config.toml
num_attention_heads = 4
rope_theta = 10000.0
rope_fraction = 1.0
init = "normal"
init_std_o = 0.0479
init_std_up = 0.0479
init_std_down = 0.0
beta1 = 0.9
beta2 = 0.95
lr_head = 0.00853
max_grad_norm = 0.5
warmup_steps = 407
max_seq_len = 256
doc_mask = true
max_steps = 4844
Each number is 500 + 40 x the weight over its row's rms, rounded and kept within 0 to 999. Layers, rows and columns count from 0. Numbers have three digits each. The size before them is the row's rms in percent of the matrix's.

# down: layer 2 MLP down (transposed), 512x128, rms 0.0684, rows 455-511, columns 64-127
# gate: layer 2 MLP gate, 512x128, rms 0.0706, rows 456-511, columns 64-127
# up: layer 2 MLP up, 512x128, rms 0.0742, rows 456-511, columns 64-127
down455 106:481509536474439379465531524465495520456417425469494508507439549568510528529486478507509553508469549472529465506458465578467508479426557507551547447483468513505533498514481515528564472503502473
gate456 109:532526511465510509468468490496434419536536527527460508565491502546501529451464569543449546497554502496488550463482459498541441520471541459513562444498442486525505411469533488476562544440523502
up456 110:501486505455438496540479497456497492542528529577513532484417469542560530461482580521508507491543510519536580475478505418494451502448539497503519467452547523496452470460492457479514584507512576
down456 114:461452565476552467518544486520472532386465462542403466414513547533517474515505488504484474499483511513553447461499499534475548456542468492506590472466569498476563516540482521546497476550543480
gate457 113:523518493494573590487497513486487534462561473446400508507513470484539447444434504542472463439500454513472481496572475511506514431508572486518559570522524445421481488467519520525539527480472514
up457 115:535527453518550538467519522490513542489457499477439541480516503447535483439482487512479496514516454548512450535513500490510507444463534426567559530532535412496456436480490564499520561476489524
down457 109:544477548562508451479481459594483490508525486472476508522547461552442538500472487478507509494505359574565491503465522474459535537488467497445492445568455483507430462512496459591513444474515529
gate458 110:516420516452497470538477573492478540463497442571497525601499501501533526404537459559515508488518541474474526480466522523451485571538482499419476473487477481481534571525545543483509530459519533
up458 112:514559493536472536476503486530414506617508514501499507434498482503467522575458528439507467499463475477463498507474440548532569427499590466582486516496486569514468463467428473487490497502497498
down458 119:550468456543561519474505498562489455463512532500505442455494448550445461492508494415488501492531569539471531546554523499479486503505515516556484558588525432472529554521428429512584498464518575
gate459 110:515516492533516539473510570454532513487484505454498477540573553517530503407498476497481559486600509482494505486518535437557498537463532518455570481530454521458558475494542506486519490521483428
up459 108:490572418453520508543539456457460486518529564554479527506517481424504577496458504486519552522474501542533529490440527500470543533541470426506521528484541516521500506528524461539503467462465591
down459 106:421502542472460476537449580466531589459489453496494493467499520526472535494531485484483512612565487536505524514481511457500504488550438474466472496501474526527418471468513537523514532533503398
gate460 121:538389504509502529452503513509422482548511486547453517479490446515511524518513443481454511496476529449461540481485509577524474501455507465486494453521466505492545553483516481516503557454508441
up460 130:537505457532500504497509443463528558516520446497448465535434530522451504448565439476477467515509460490513495544484511562555510493507473434528503454524478496490555516463593464507462489569517482
down460 127:525433460506536453440506548483529543524524486469477457466547499432470501442414446556493550571489478542469517487548467476425465481492545517484475621519448544442526533475524467438519530525431466
gate461 104:507524432450555542472488483523452424506473530475490526509488543527537494558506462556486479518491495513495503446477488557519480469539491470445570396525506490475534544537593520524494492503562545
up461 089:542531488519518502453495560440498462483519465461501518451432571494508417538547453551532455524454517490543553437571495536463478458523484483483438440529540534516485565525571541486516487472542497
down461 095:547515552513504459570516470518476541530477474468454478543467482529488550481474533459517471437517504475581525491502470459464503521467498521447432529576429448512484451502395520530514470513473463
gate462 108:472472587517578491520481515438401576512572498469412452502528514481544505526476553487473442440521417477490562537511492575530504432460537524478536543518498473494591513544533524492503512487548511
up462 123:520474412461397477493471523547576442537451465540503558518438475558455550491540459546543545539493507541531518467458527444507489534553411556514461435467509502467413510448462497509527500506451521
down462 107:489461588458438467439585512533512397524593544444502500530511449500588492504537468498509516512473501532487452581454497469545481540501431443493422521526450455446550509506449499479469472530529547
gate463 102:470483497490505543517537459510474424527566511579453451506535554464510504432531491567457557454441473504522555519492536574465526564422438500490472554492421493487596499496498459510605477527524555
up463 093:480550478486517494517532408534532450548532503505488446517462416573474490425534506544497566542534486523465443489489512617526474470433490493506520576505424409586539486524473521490573556507552492
down463 106:482519516493466496570491501505518453536510505484524487479479510456474451561503490482524441511444539473514418428549487528506469548492514483527453481535518480480407553552420574471483472545542492
gate464 048:493471524489510474513446524517532501520541469510425503586543461485507491467493489619547458436499478442502570503517489529510455566472506518460536507543561452454546552438570490496484533551480440
up464 036:490582484543458420499472537475475466498469474458542498402506516531486506489570509498530467563541479487478471521476576526507537456585469532497444401477442464509450554594496526500469507426503534
down464 038:486474459435563481579513436517528510470495501511455560460488505454459503382435511496515483478469432457474568563547517488546505540498494489450512393542523540514475458502497587507530511465517541
gate465 102:512499431500512539435494501519475580452483549542494536561467514464489449503500412614420478472505498516530500532491471479467525458506495405433509542535429538407504499498602496497532477495515488
up465 100:456473596480472499474495540486576549479518440473492527490500480561506530555462445484575514530463430456457503481500438549506461505520587503512522515558505472528539506596487518511513489479401555
down465 104:525506584468544544474513614467479529491528586464534515486570497523451508496479449586515490545527454575412513433497448510506510489519485510537455548492438443517437508536504529524438463464503507
gate466 110:514502550461596511536549556495455546529500522402413537521520491478488520493504520514487514338517521496476528515535508468553497556534446470436534555510534515465515494548508477504505491448467451
up466 115:499464527506450558449469437480497480490589505499566421499497455492563395467485532530477479564531471546574516503444502522452476435482571462523392501506484493507523500421520514545539492538503511
down466 112:551461446413420533518472522603550542480461454519486437538507452518498526467491447470537449512508519498513439546489477559479526520490503544559543555521525417566556499489585541534499463534496478
gate467 103:492534554519524584476491483534442503463499432463434494503517531488549455533520497533539433478481487459502525555512482578442454573509540406514485512516549516490539517476535554543530579491568528
up467 099:497533561531526523502495513555459507481486400512432473472505551454525444512566502526524433481442485454505526554488437579434455533497522446513531513510570508474495501494534506512502527501567527
down467 100:529482501478523480524440519454538498565445566541540576512428536501515484489517474487529518556534494457520498532514404565547432439440523547489489460432462517574533533470478470521507524533488434
gate468 094:464513504498461512414545490493481467501453421510467456555538534542564451545530507566456448474472519550524558465515480537487494553480520470439525499416530502487488500486542429498539541467536549
up468 080:514494518533528508615463461516496547527558558493495529407485513463511536465508442480541524517513464476509459516471521459494477430509469491517490535576453509457531481551485538473494506516469552
down468 096:559465481626524500505461506490539466506469490548523460542495499536478509477502476526405541473542468534495550494512532561430487498491491544463394523495488489419447467508527546409513564564556511
gate469 090:515508462454517425510480566486523449530515455504483516522490439519515525503560508528535516486540526444510571447507481529493495446543540474398502405516538430377515537495523486463462485567435452
up469 104:464464520532484564537517497530576510499502518482485447512538511469558455455520458512428489507480547580543539597529545445463506547412482421460503540465530503551505470515502404513530584498514505
down469 095:543518468506463442532501571461502443478509511486414453512505503525518480543496613467472553543506485564516517477491474484495466490508584416520395543505486505455458573438466531422505520535478467
gate470 097:497411535518465510490515522436457479478572449499486558542508502504529523472460463488437503501448526533526524451490490472518488539469464438477536558453494459487571510470546445462500529554574535
up470 088:505544420486540474500501542515471521527431530461525427462522423471499500502517534516599515485567518441537483569549522504502518485540509569516499477535518566504419489548423565529537451472462411
down470 099:517520417511483575459506508557512444525526482558508455452452514582486531523516570518485575473426493452477504447475441455548474458452526480496527548496558507476499498466533435423509554527500466
gate471 119:571427491460512511481393546517459432469608480504471461548514551522552457549466491521507493424470524494508542498495422514475505570422531500451500498541448467397537505482504465523564542500556462
up471 121:554410524464510534457466420499464474478554487532496440491466555519532460560481464413512462472437541485550482490483427532467516458407519489509483552539462591438571439512504450499560541523518535
down471 117:467563457487450579458428506535537559491484483452566513482471532544414504504498521538487561597469441523490482455459499465509525515555477438503494452483521549565507446522460466480542445547471516
gate472 110:559428532536517545499400461490435472425514509529415574485485481428586466477418437502516454460537476476517593562490499496492504486468494405483502453485563499499518497480494475492580514483485545
up472 100:514438490510512507475443455486416501506514500493484570506446466435500487499411476463524476491515488442543511506474494482501500545533479455512538469518538478505488494495468507525509461525422540
down472 105:456501508522610456508512478507451475483456493497568622577525586477545500487533482431529458432520503552560480507527566492494455485541451507522461452500474498580473527506456533428551461495498478
gate473 106:512551474489569527493489547472436495453558496432449496580470487462462424497543545497415523466531509484502450517535436556509526476543523532507504418589462504476460489463492552560505491487477439
up473 098:432471549519584515534475525485427513529506502472481450577483518538485529499510510466519454509486501531445524460515427515525482481505513596445565511507477486493512468436477506558494547565528453
down473 103:470550480528466424487543527607526420433532396446505466489526454548471547447495444506455507492521459507467556459484512525481540512542499535452523496475579530538505481531466501466542499583561499
gate474 101:534535444456550624470510454470548397498525514519466507555530462497512503530524566505483521506553442536488521473473512556481469504462536481459552386532559520498472422535544438459517536513552516
up474 090:531561464496549587459514443458556413484519524456496522578538467477472494583549578472451488496568542524503525519558522522482479469458580500482488414528502463481473427560531463470501534472543508
down474 100:506514490484415549504444528508433552470486462496525443480555464524507528514512446541444447497487544522479459525530505431483551497561458585531543503542469503485513581508418461524479533496566494
gate475 090:477539513539436528476499480556560490496455423528468456511486546490576449469486438573476450481570547505527542509514565498441528452458488479481527460438476538535427579546491493503563551444576510
up475 091:513483495485504563607519461483497470456519553446508492455500488497473469446522454546546542526485534568469505529478549543492536521488483460479523524516532524504527525410449584570436409532486498
down475 095:495509529510477434452516521549482496519470394504505475579563493522559504543443530461497420425529517444537544504521525466419487471496485504511510514499500508485507516554550428410498551418532475
gate476 047:506435521495576542479505514514463458526544473439407489541455478540474503445478533563512507409545519526505581505545494534486439514472468480415561474538503449474540550494522476504566543506481494
up476 035:496465481487482413504466488500547529532431481499569430536464515438596517544465585482467506524510524480523520481484475535469469505511481495484398448477495467529517418502437516536400547526544530
down476 036:485427517527510585500500557420441440516481442463495514459499499481479461539439455535516558491509519500536452453438479542478485459579453453486489479537560566558484508498513541485561446507427514
gate477 094:534492450511540548534493457489508448483511529547439523626527501567503482472524516574514555469507506469471512532458440500463515545491516439417462439454501508474541502464602502498530528405501438
up477 082:495502426531495532459541446496512452438479576522496525614496511513444483521528543533470562501491553548448503540450467500495580500480505377435506455445479503497474503532557493488527500421479526
down477 093:565492529520508516544402427512522485541499521505538529460521520521561437510528520449483479508516462494593545532472468446447489419450547525489442410473473535532518514448540534465572494534511537
gate478 098:494556539522517553496519484530492493543488462481452473586492507464541521480492493550420458494569409509503510408554445479450476472442518451526517516500490467514520514528579528536558515491573515
up478 089:521542569524519472546516555462513539509539479504488475516539527553509447564424572404393446486542561474566466494516462449484466524464553500493476546484464546482455471570525517483525517437535533
down478 098:539523527494522474539500495506540516541580462482448572495436497491469534490464506477482522458444474513449473545489489491548457582433488472445523500506446449495522537518391522547544546478454508
gate479 110:512494455484514464526456561485485481497577455467428468532527419556502504449485514523540536462554454508480562509506451493519497522447503543503533459542453431534534569474543527481542534490531527
up479 127:491503585492532492478559455526539537530502503534515514521471534417454474575482492521434443518462564468564432447525524523470504517527467461482466485467554524465450459519506511537430529512470427
down479 110:487460514470480486523490423541493517477456459515455501566474485488455558470516574446473511512446468479470487527490547520521474440528490544420471406555487511469434529545525487467491579502523505
gate480 104:552568448487556480470439520518503535465576482522524505503476493572522537435549452535565486395475454500526520494450600505517500453391521501471502550463494481455409576509468488518499523450545496
up480 090:416459602526476544534535460466492470549421473488444480522506478422534515567476512519437506525565458449456524498571448540494516510516491506518513472532516478530595450527518511455567523520447492
down480 104:559504465529465474511493585462430459494477527482514446484541518539429479516495468514517524481530512495501456493389433555486509554487570473569451499514505540389458534518540541489470518498544504
gate481 109:558502546516504541496456549465427507468590473446422479511549489495527415455445486571435482476514506416561551505525482539484524480442457465473503548560548497487553500488504484518472499433413516
up481 108:531472489441475501560569427560509478483469453534503463479498461470531527511495518536563510497461519626520508514459508424518475502505463542455486428450525466484465531467550419482558531550563513
down481 109:466450506477476523391479508475502501429505526448443497584537493505465467423477441581441527543500508517502513443456429444460543444472537501485482555541613532540480531445462486550479458593538453
gate482 097:499500511504548444501477537458429549516571465484481492518538497519518459493556482591468424444507452558490531472578457581486479549537506454501493484540510521468506537576502515449504499485465477
up482 081:466427545489504446508473528423456547522526472547519525496489518525523467494561476552487413490491466556478485452610493510494499561537489505535517500568537540482504516562469506425500477517446508
down482 099:495501532571417504511491480523497476488518618526525558504504504521538530486435505572526442495539526519487534493471509444530492533543477503498506430501465528506476509505471533532532335549503509
gate483 105:505404507515509472519480536492469502521513489486534518528518392503518503494493463515532504490537464556488529511508456440482494491521511470463528423550539506397459505601549455493541550501460562
up483 096:448529485508488517410508482601499462572497451510483462518489543484506476474516485534466538501452517489552518522480486564539506504477472552463520504443456466634521500428484527493469487486593449
down483 102:556522515498561523427447534417565476458519559468542538463531496547541477516510452469583475492483482478510470440566538523557506566516504512455570496521538468545509536449550537516510402518540501
gate484 100:513489524464476521450525527552476521483548521468464526579473520484487533510464498582485528436520414485481531446477524489518554489492497496502479528510503362523533595476524481452457496488457521
up484 090:461488467546525504496472480459502470490476449491511457474549463538550481485565501430501444531502566544490511527546457509454381458517483476481524469517505625480487405498503496494563492474550477
down484 101:564506478507443485471552471479494507539575482467504462484532477512531562409498467457475457552484481452586527436503536486492509493471468466459502484452509383494521466604508620453465484504547475
gate485 106:543487621511533548400438456486491515494492535510513496488493528501444549468414537515498464477500438474510534481468473531465473486394569480473488545504569520481525507517555534565563500497539467
up485 094:500483394509461466495503537507477528487521452522508493493551457505542480512585441525475520477509560512500538471548491478547526539573436565449521447559458503513496566446530477424371489483489489
down485 102:481557582479501479446512458516498516419477488505453551510585477503449585504482476471559503532411416521531500488474532502463509465492575374457531466574528493464492495569463489494500487506532523
gate486 092:496487452491500507538440594501552486467514435517410479501522500448439484549513510518554530496597479412489575493524519504567478523418425519453480547539456454438557471415546443482570520488503509
up486 078:440450542508518517479555425470445495532493551505535475487523556505550479471441475491451466516402513598526431438529396455440481475563561429509503436448583515516436521572487540532440487484517528
down486 093:489475515528613478495445512508444488584534529446514482556552490578537457525395508540462500408472449484518547518487514507514505479482497512462552469476534414493528523500543474474502579486491464
gate487 105:525527477483519508478428526503484541492535450495404536511536521468479528484497508518454456422515383473488515549529479514581483548454410474496477531590447477467477532476500544499565472506459426
up487 100:486453524470488539517609455487573504503497516505560508503479448551531526522459522500545519553519560572491450510525483466440495493564549551468515530493531532466505477471506473492438500482507491
down487 105:470470491527561538515486572499537471530548499484475489507502480467483431447526523489490536545445476475474440511522486471440521527479559552487577466436541499466462503500551533557479619429454479
gate488 105:561479469450590563532528560504493479535532515521489574576559479423469488460436498577490519429488503495495505502484474503469509523495512511477536547539540506454479512518525505480523472588482494
up488 111:591528472480585528495548532509517462494485525520522471536552481448442461494457497542485556474465518508452465516509468470461534511516502563497549549526547526466480530533507528501516449584457509
down488 109:510511473472529498508463524455487591512532485529464567547458479476475485533446516517448535461475557492464565500473454530585539489456444500469546532452490526579485496509531414460482486433503504
gate489 046:510484518483588487499447531512482486542581508497457497597459466521498441484510516570537437426503491417544525489516477488531473525489494503434531462529531491433561540470534489496484580470469487
up489 038:492482505496475516504450479528521474503600527536483511506464523463538534427544505477500499523491538536492531532550440459473523546476505433429567525525524526539555458482486481561572438529517583
down489 036:503531448456554413571505517526552495509474487520525529495451448594516501557462517465509462480509475431537468465507475444443566470436518545467428475588533562462524437504461540509484446574553466
gate490 103:458493513475502479523506557527486461571516475512442471540454422569501447430504494537543518438588524442527588472491514486538524542501456463477489492507443522469488572528501440486529572520447491
up490 105:522559479498459501516517484557507449552451479549457483495434444555537487469461506490522483517535553389554535472456497439517524530500486435541549475457437515541486530547505436525502486521500491
down490 098:539595533508533498501494544597426496528473550486476487479468463516524448565491510516512418529492462479487515449451507471539554495468542499536519508475405428515455510477461438501448477541450543
gate491 106:481521439494496523491466501595470384491513540568470540580499556505589501477469488582486500471528530534567499563459490473461504502508508529464523422500465479536498501453498473518564507522529518
up491 108:495505439572529514522549405549516523475487521517559528515427492490440556526519461517469510528551502489483467501493446475570460446516524451523489501462559482496495481490567520488495527515511492
down491 116:449501519449580502525490501497515517585481477521451519462513503525452458494405494516524435543493509402502478489527488500459487481459426472497507512534485443467543519462468429449528609531499499
gate492 095:422456531462480474513460499559522480516541428516500488474416460507463517507485424488474534441497440489475514481510451510559466470433480597509514511525518448466548558533475461456480558516513445
up492 087:595500458493518504556487470491502458435457472429514509484525561497561440487568562539502427545522489477482510452515543572453463521498538456528393533477478515528464489512493485564519474559485588
down492 098:531466466496664489523440517483507497513498484502450580555565458477531537484497530601471475507529492410503524478533536479429522538465479545460487552460493574512496493499471492559514455498440521
gate493 103:571493500551485454472508494580522443467505459489468486474463475539529381500519476522502456531529452522534493503468490483549441480517446535510445384530547485473489482508502559535521566460446473
up493 094:495507610553470515479511497413496540501505552497500471514488457524458484509534531514525464477525516480458538526545508602439489386523513484568446593498446538528514492518499477474545508509455501
down493 101:445493444509559493537429489574481522449505523426491506540493546500524545463477454463498566546480476510485457475565502481523443612506454503535494522523532502507456505511436447491564491538526488
gate494 099:476473461524535536497525500524426548477514463523468531498556468497566445454511465526579527474481450547541539521492498492549418552515558534425543501466520499369550517526477414484533500519511529
up494 094:457424428454501550568502565562438452526447385546525486475493498546546484494501425515480512502498525567637499515500493469531485528516526536486533503446469522410473485527498455420511491491525526
down494 098:471493433470476474509499499522499473520477502570528460448450469469473559540559519459534544516509518500499459465462569566440474434485507469547411494621439505482485499565477440486411431517502570
gate495 044:455463541480559515480449485520493518559550460426413481557496439501499517481514512535495494481515517485514517495525522493457420515485501501426510430590574424454505541479605452511556535503481470
up495 033:484539508517506603475498474548443470445520487435440530502494508523494544473449469436536564558477515530506469527466484457574473494458536496513539495536573426532574512512459482513552516536522557
down495 036:503462525489472522490461529498413523468478505531559534531533551492474459505500457545433532504544530552450538466446434515466446466487549500473508476507492480500508511557489481496508549508609501
gate496 102:525537539491542485482474577458461480523557495428451483502577523460488467443448481502470464427478501502487511453460538488595518588500516524472471508536462476431475492472436480562494491534420459
up496 097:484475458522403499476501527562486400522489463548551459466424445570511538563527465497562469559515516499532504545487518510447485430493471512512521463448530532554524528475511455483530566477573547
down496 107:556489476520429546493521451519550526398493504494547539524538548474530486514509552504436517442503527383536498504481429483423513526463510445492495465510502455473539556558559517466514505454480448
gate497 039:533451518481552486495507524502525486497552440449445488583527461512492495450459497595484457485498501446507573518534479496506467530452517530453484499565547426460512519497570507542551548526477486
up497 030:507509494549523456551562501558513516561492542476567432472545522501541437469459480537479552519495533440496500494520504517522538522510420573480505437530501518523505530480605454581417494482483491
down497 033:531437529494597509509432477510493459476496521458538479510485465468515473488472495502575493542467540491531536462514488524536503489494493489506449570447445545556536471529456494476437478511429514
gate498 103:503469505498502509514411536529495496491525480488474512522499380493506537476490517515481491475520477467508490405551492484508509478510508571482498535498565478449513626480494523480503480509454471
up498 088:461495504532541508479488510555543487437468481467534548466502399510452520476493492479514504496477470532424491460565533511531517472591467509491456543450556477560497557482494478507451460536481460
down498 094:536461506493557512483496559520570488533449478467475520554464611488452551486516510514455523392526460563502501453424427501477526445492501498526508500511425459509520517488501541440507495440441523
gate499 100:572389519514544526506493552508478551546529491479450464507528482468500437434547523524459475440551507523474493536458487438521518565473496512448456540520525426396498526549599484467531527531484514
up499 119:467591475472517520547430478459515454471513488497481558527477516440537582567517449557577512465501471490515537469500466583457446440506529500549519433516495534563529451448429459554522496473508537
down499 109:486482462495476462601486506408503475555417431511443553487518484515502537490532525558466389500508528500592550501426547507476541546472501558560491458541522493491505471510543532432494534531525483
gate500 100:539504438507516508506476532591439441543516472562498441584438501547514506441584545550462526500485539508505573507449485474496498562509491490411529417484493507565493518480486529512579538482498518
up500 095:492514505497497516494519555593496463505520497602514419531437552538514507420492537544430548502504533513549540493496473487509476552499488499411564406448538485547465524444501507512510518442535545
down500 100:428501510442487467509498404429490608482484530485535560485472444508492518496540517515503548527498469457545484525549481436546510469508558502525505460538505476491449549577491496477520483419502494
gate501 106:545484457504561543531504549465499571502631427479467473554532509467488410528498485486473521385567539534461518574572498539492484559439502538455550474534501503423458459503514494491532476522455503
up501 101:577466431481493509533595546461504548488570421501472513524518442470502436577514490449466481453525562539491459554541511502466496582456495508482519481476486575452451459529473483474482442548474490
down501 104:494551496451475450430476473404480518527571494539551497521533526465500485552467485513504446547515503565536404410454529467520500515528515482509510458513495481507470441471541483496442484568524592
gate502 063:500459546447582539524475497456451459492585480497408445527505457504530455500466519564508475480523524481487563501558508507512462534461527451439509520540491497473567523481535485576543555527465422
up502 050:523624556568455465511482444485540524507514484510482497489510630429458476497505527448498490478497535451468553494521439515446499477512507466501523493512551498507526476506549559511521492596448484
down502 060:506510528476477570507480548497496521482486513499498504488515515530489521502607531513488508483461418499435529535562490572555463512470512470491502481513519413514401587559531581523495499481466388
gate503 108:487470555507545490509370485511570501560526540521479485516497393478486468489470428559498532488550423522433501451558522453503509448518462482479542406489432424511466490566502502524516544431507465
up503 105:551493524497504481474421530546569531552494497557527488513391431507523532512495449488555505516547405473444565499503573514506514444463495580500466426485418432536451479531446500474497481452562530
down503 109:499503480549569508489471479522441497473487385518552458530525461509514466505476424543499515495516502507439505512574489509529545494512445547484520519420479529476441497463488415531528504468435581
gate504 047:493503553504530484541470540529500525496544458465453519564520483505498497508486472579489473432511497491445581526547478522512421567503484514379458485521569461439529536475595500535559550476459453
up504 034:472494465581503514504415530508513518503491482487508525472512452530501521537467494507451446530512553486384472524513438465479451544543525531467488497438538407417508451528529486575468456528531513
down504 039:470538434569453478480537437492472458530542463480534518531479465522505499471569430392462500503537450548499497494485475499546491459491535515423509463555492536443482460582547452484534475569463507
gate505 088:527448492453495489491519460534463477530588471467427538518477403520501515435450407556511486473516505494493501533516459503509456541485463575456460463532469452452480542435495544510484478537535468
up505 127:510447490456493473480553456523470490522571518537488542458428436492473552424447454486461508471485537471461467536479469453546506578529416557510469559520489537460466527474478533453445464560526489
down505 086:476469492521538521571561480535501619457497512462574451499532545454463504448446556452595404490476571458501568516473504528506501460429521549532517458490446520543532534551540500515487512495548477
gate506 109:480501504494534496505510518540466489394511526508379462552514527455479492424517517595452520462530425475519518517503553494494515487518467472467528447477516483491537526486604473503548574535508492
up506 106:532484551513474455512454509473534497578480471489528573504489414545516539541472491412599461495493530509483515439528423536524464472468542544518490527521484516498480546512401515504500414476510438
down506 108:488472520511477434460548467507495514525464513498492475532484454586544484507480511499527433573415472483513501482545457476448512501447518397484546508540517546447558565549473570515502511509510447
gate507 113:509578489465485471565571560512543539482518486523515457607503474436540546446492520579450518471489587553558577513490535491465505492503469445461491489435529405480437527507548514487478532538505508
up507 119:510484533544513550351503460457422516479511484527455541440567552516470433497546516529522543510572448491526398477486484448532534521474513465465536491553455527478544462477507467523507490462507483
down507 120:513533441487509541441533485501527405462496564483527520540485559508419502491481508495503472486527491474540487534489538548463482532539494566438481512476550431453492519529431502451426542446541578
gate508 107:549520554551561528572428435492547530559546510496457477574504524488535395508503550544466474446506506472521502490511556490518528494502499477513506548483575471419526560514525566533511554437468499
up508 109:554533527517534534560464453486566531541499507459458465573501546451508440477518515481489511486480503464520453532487508501490549446488533507551445543507559493405487557498483571508477494459470536
down508 108:493529529613503539509458464547458482538449489537538562495505540480501528498590514530505464539501459484460500539473512487488476498482483541484495470546473475499505517493482566428411573528560506
gate509 108:530542494505473509474401556466508477487516518481545506507529471491494420561448508491545465475524470496487530460495570571487386443492508516509511497548532554393481524538468516538500537473429574
up509 109:471481544473505433549503475567501587550502419457494497512529525557510526478570488487464568510484474568528479529529473475454510496476513489470519530492434486536497567419522474495535485544498446
down509 110:515514517421583535483471525527583477518519491548432470480443501474439471509507518455534510468420482472506542558515541542587477520486548427494528448565538498524434438494497536587466528502515529
gate510 108:542505533503524526540485468565538463494554492486480475503562422478514490448476469540458491475508525483467539516499460538519507459505465455419497525554566470529473529496616479500533524504529422
up510 101:483482509497514442417427503500462484562534442487509506568449577559492508486525518440529492493500494504549496518505475476542428509449556559513509431435418525459504467491462483539491527463536465
down510 107:517521504533446465508472469466495468532430441498519490461514444531458590560528580472493436539503517519406504489534523569481543490486526505558501569490450420509443524433527489449509511533476503
gate511 115:491503496527552483398440433425521466437517535554477521489565533492559480516513489542490546485521463465468534512496583496488463445445475411457483440578456443478530486476547503518568533487481447
up511 113:544506444537494477552505449514490510495520504491518422491474499550530546504502448511483476446524508503463523423488491437487470404474437534473548478544495438504475501499530584470435520554524519
down511 115:488524434545563485491522450492433536440521471463438519518487594454488533505497534512527446522548569563487506553540405343490481440484575535541521471472483458504502555534479468495490469525538561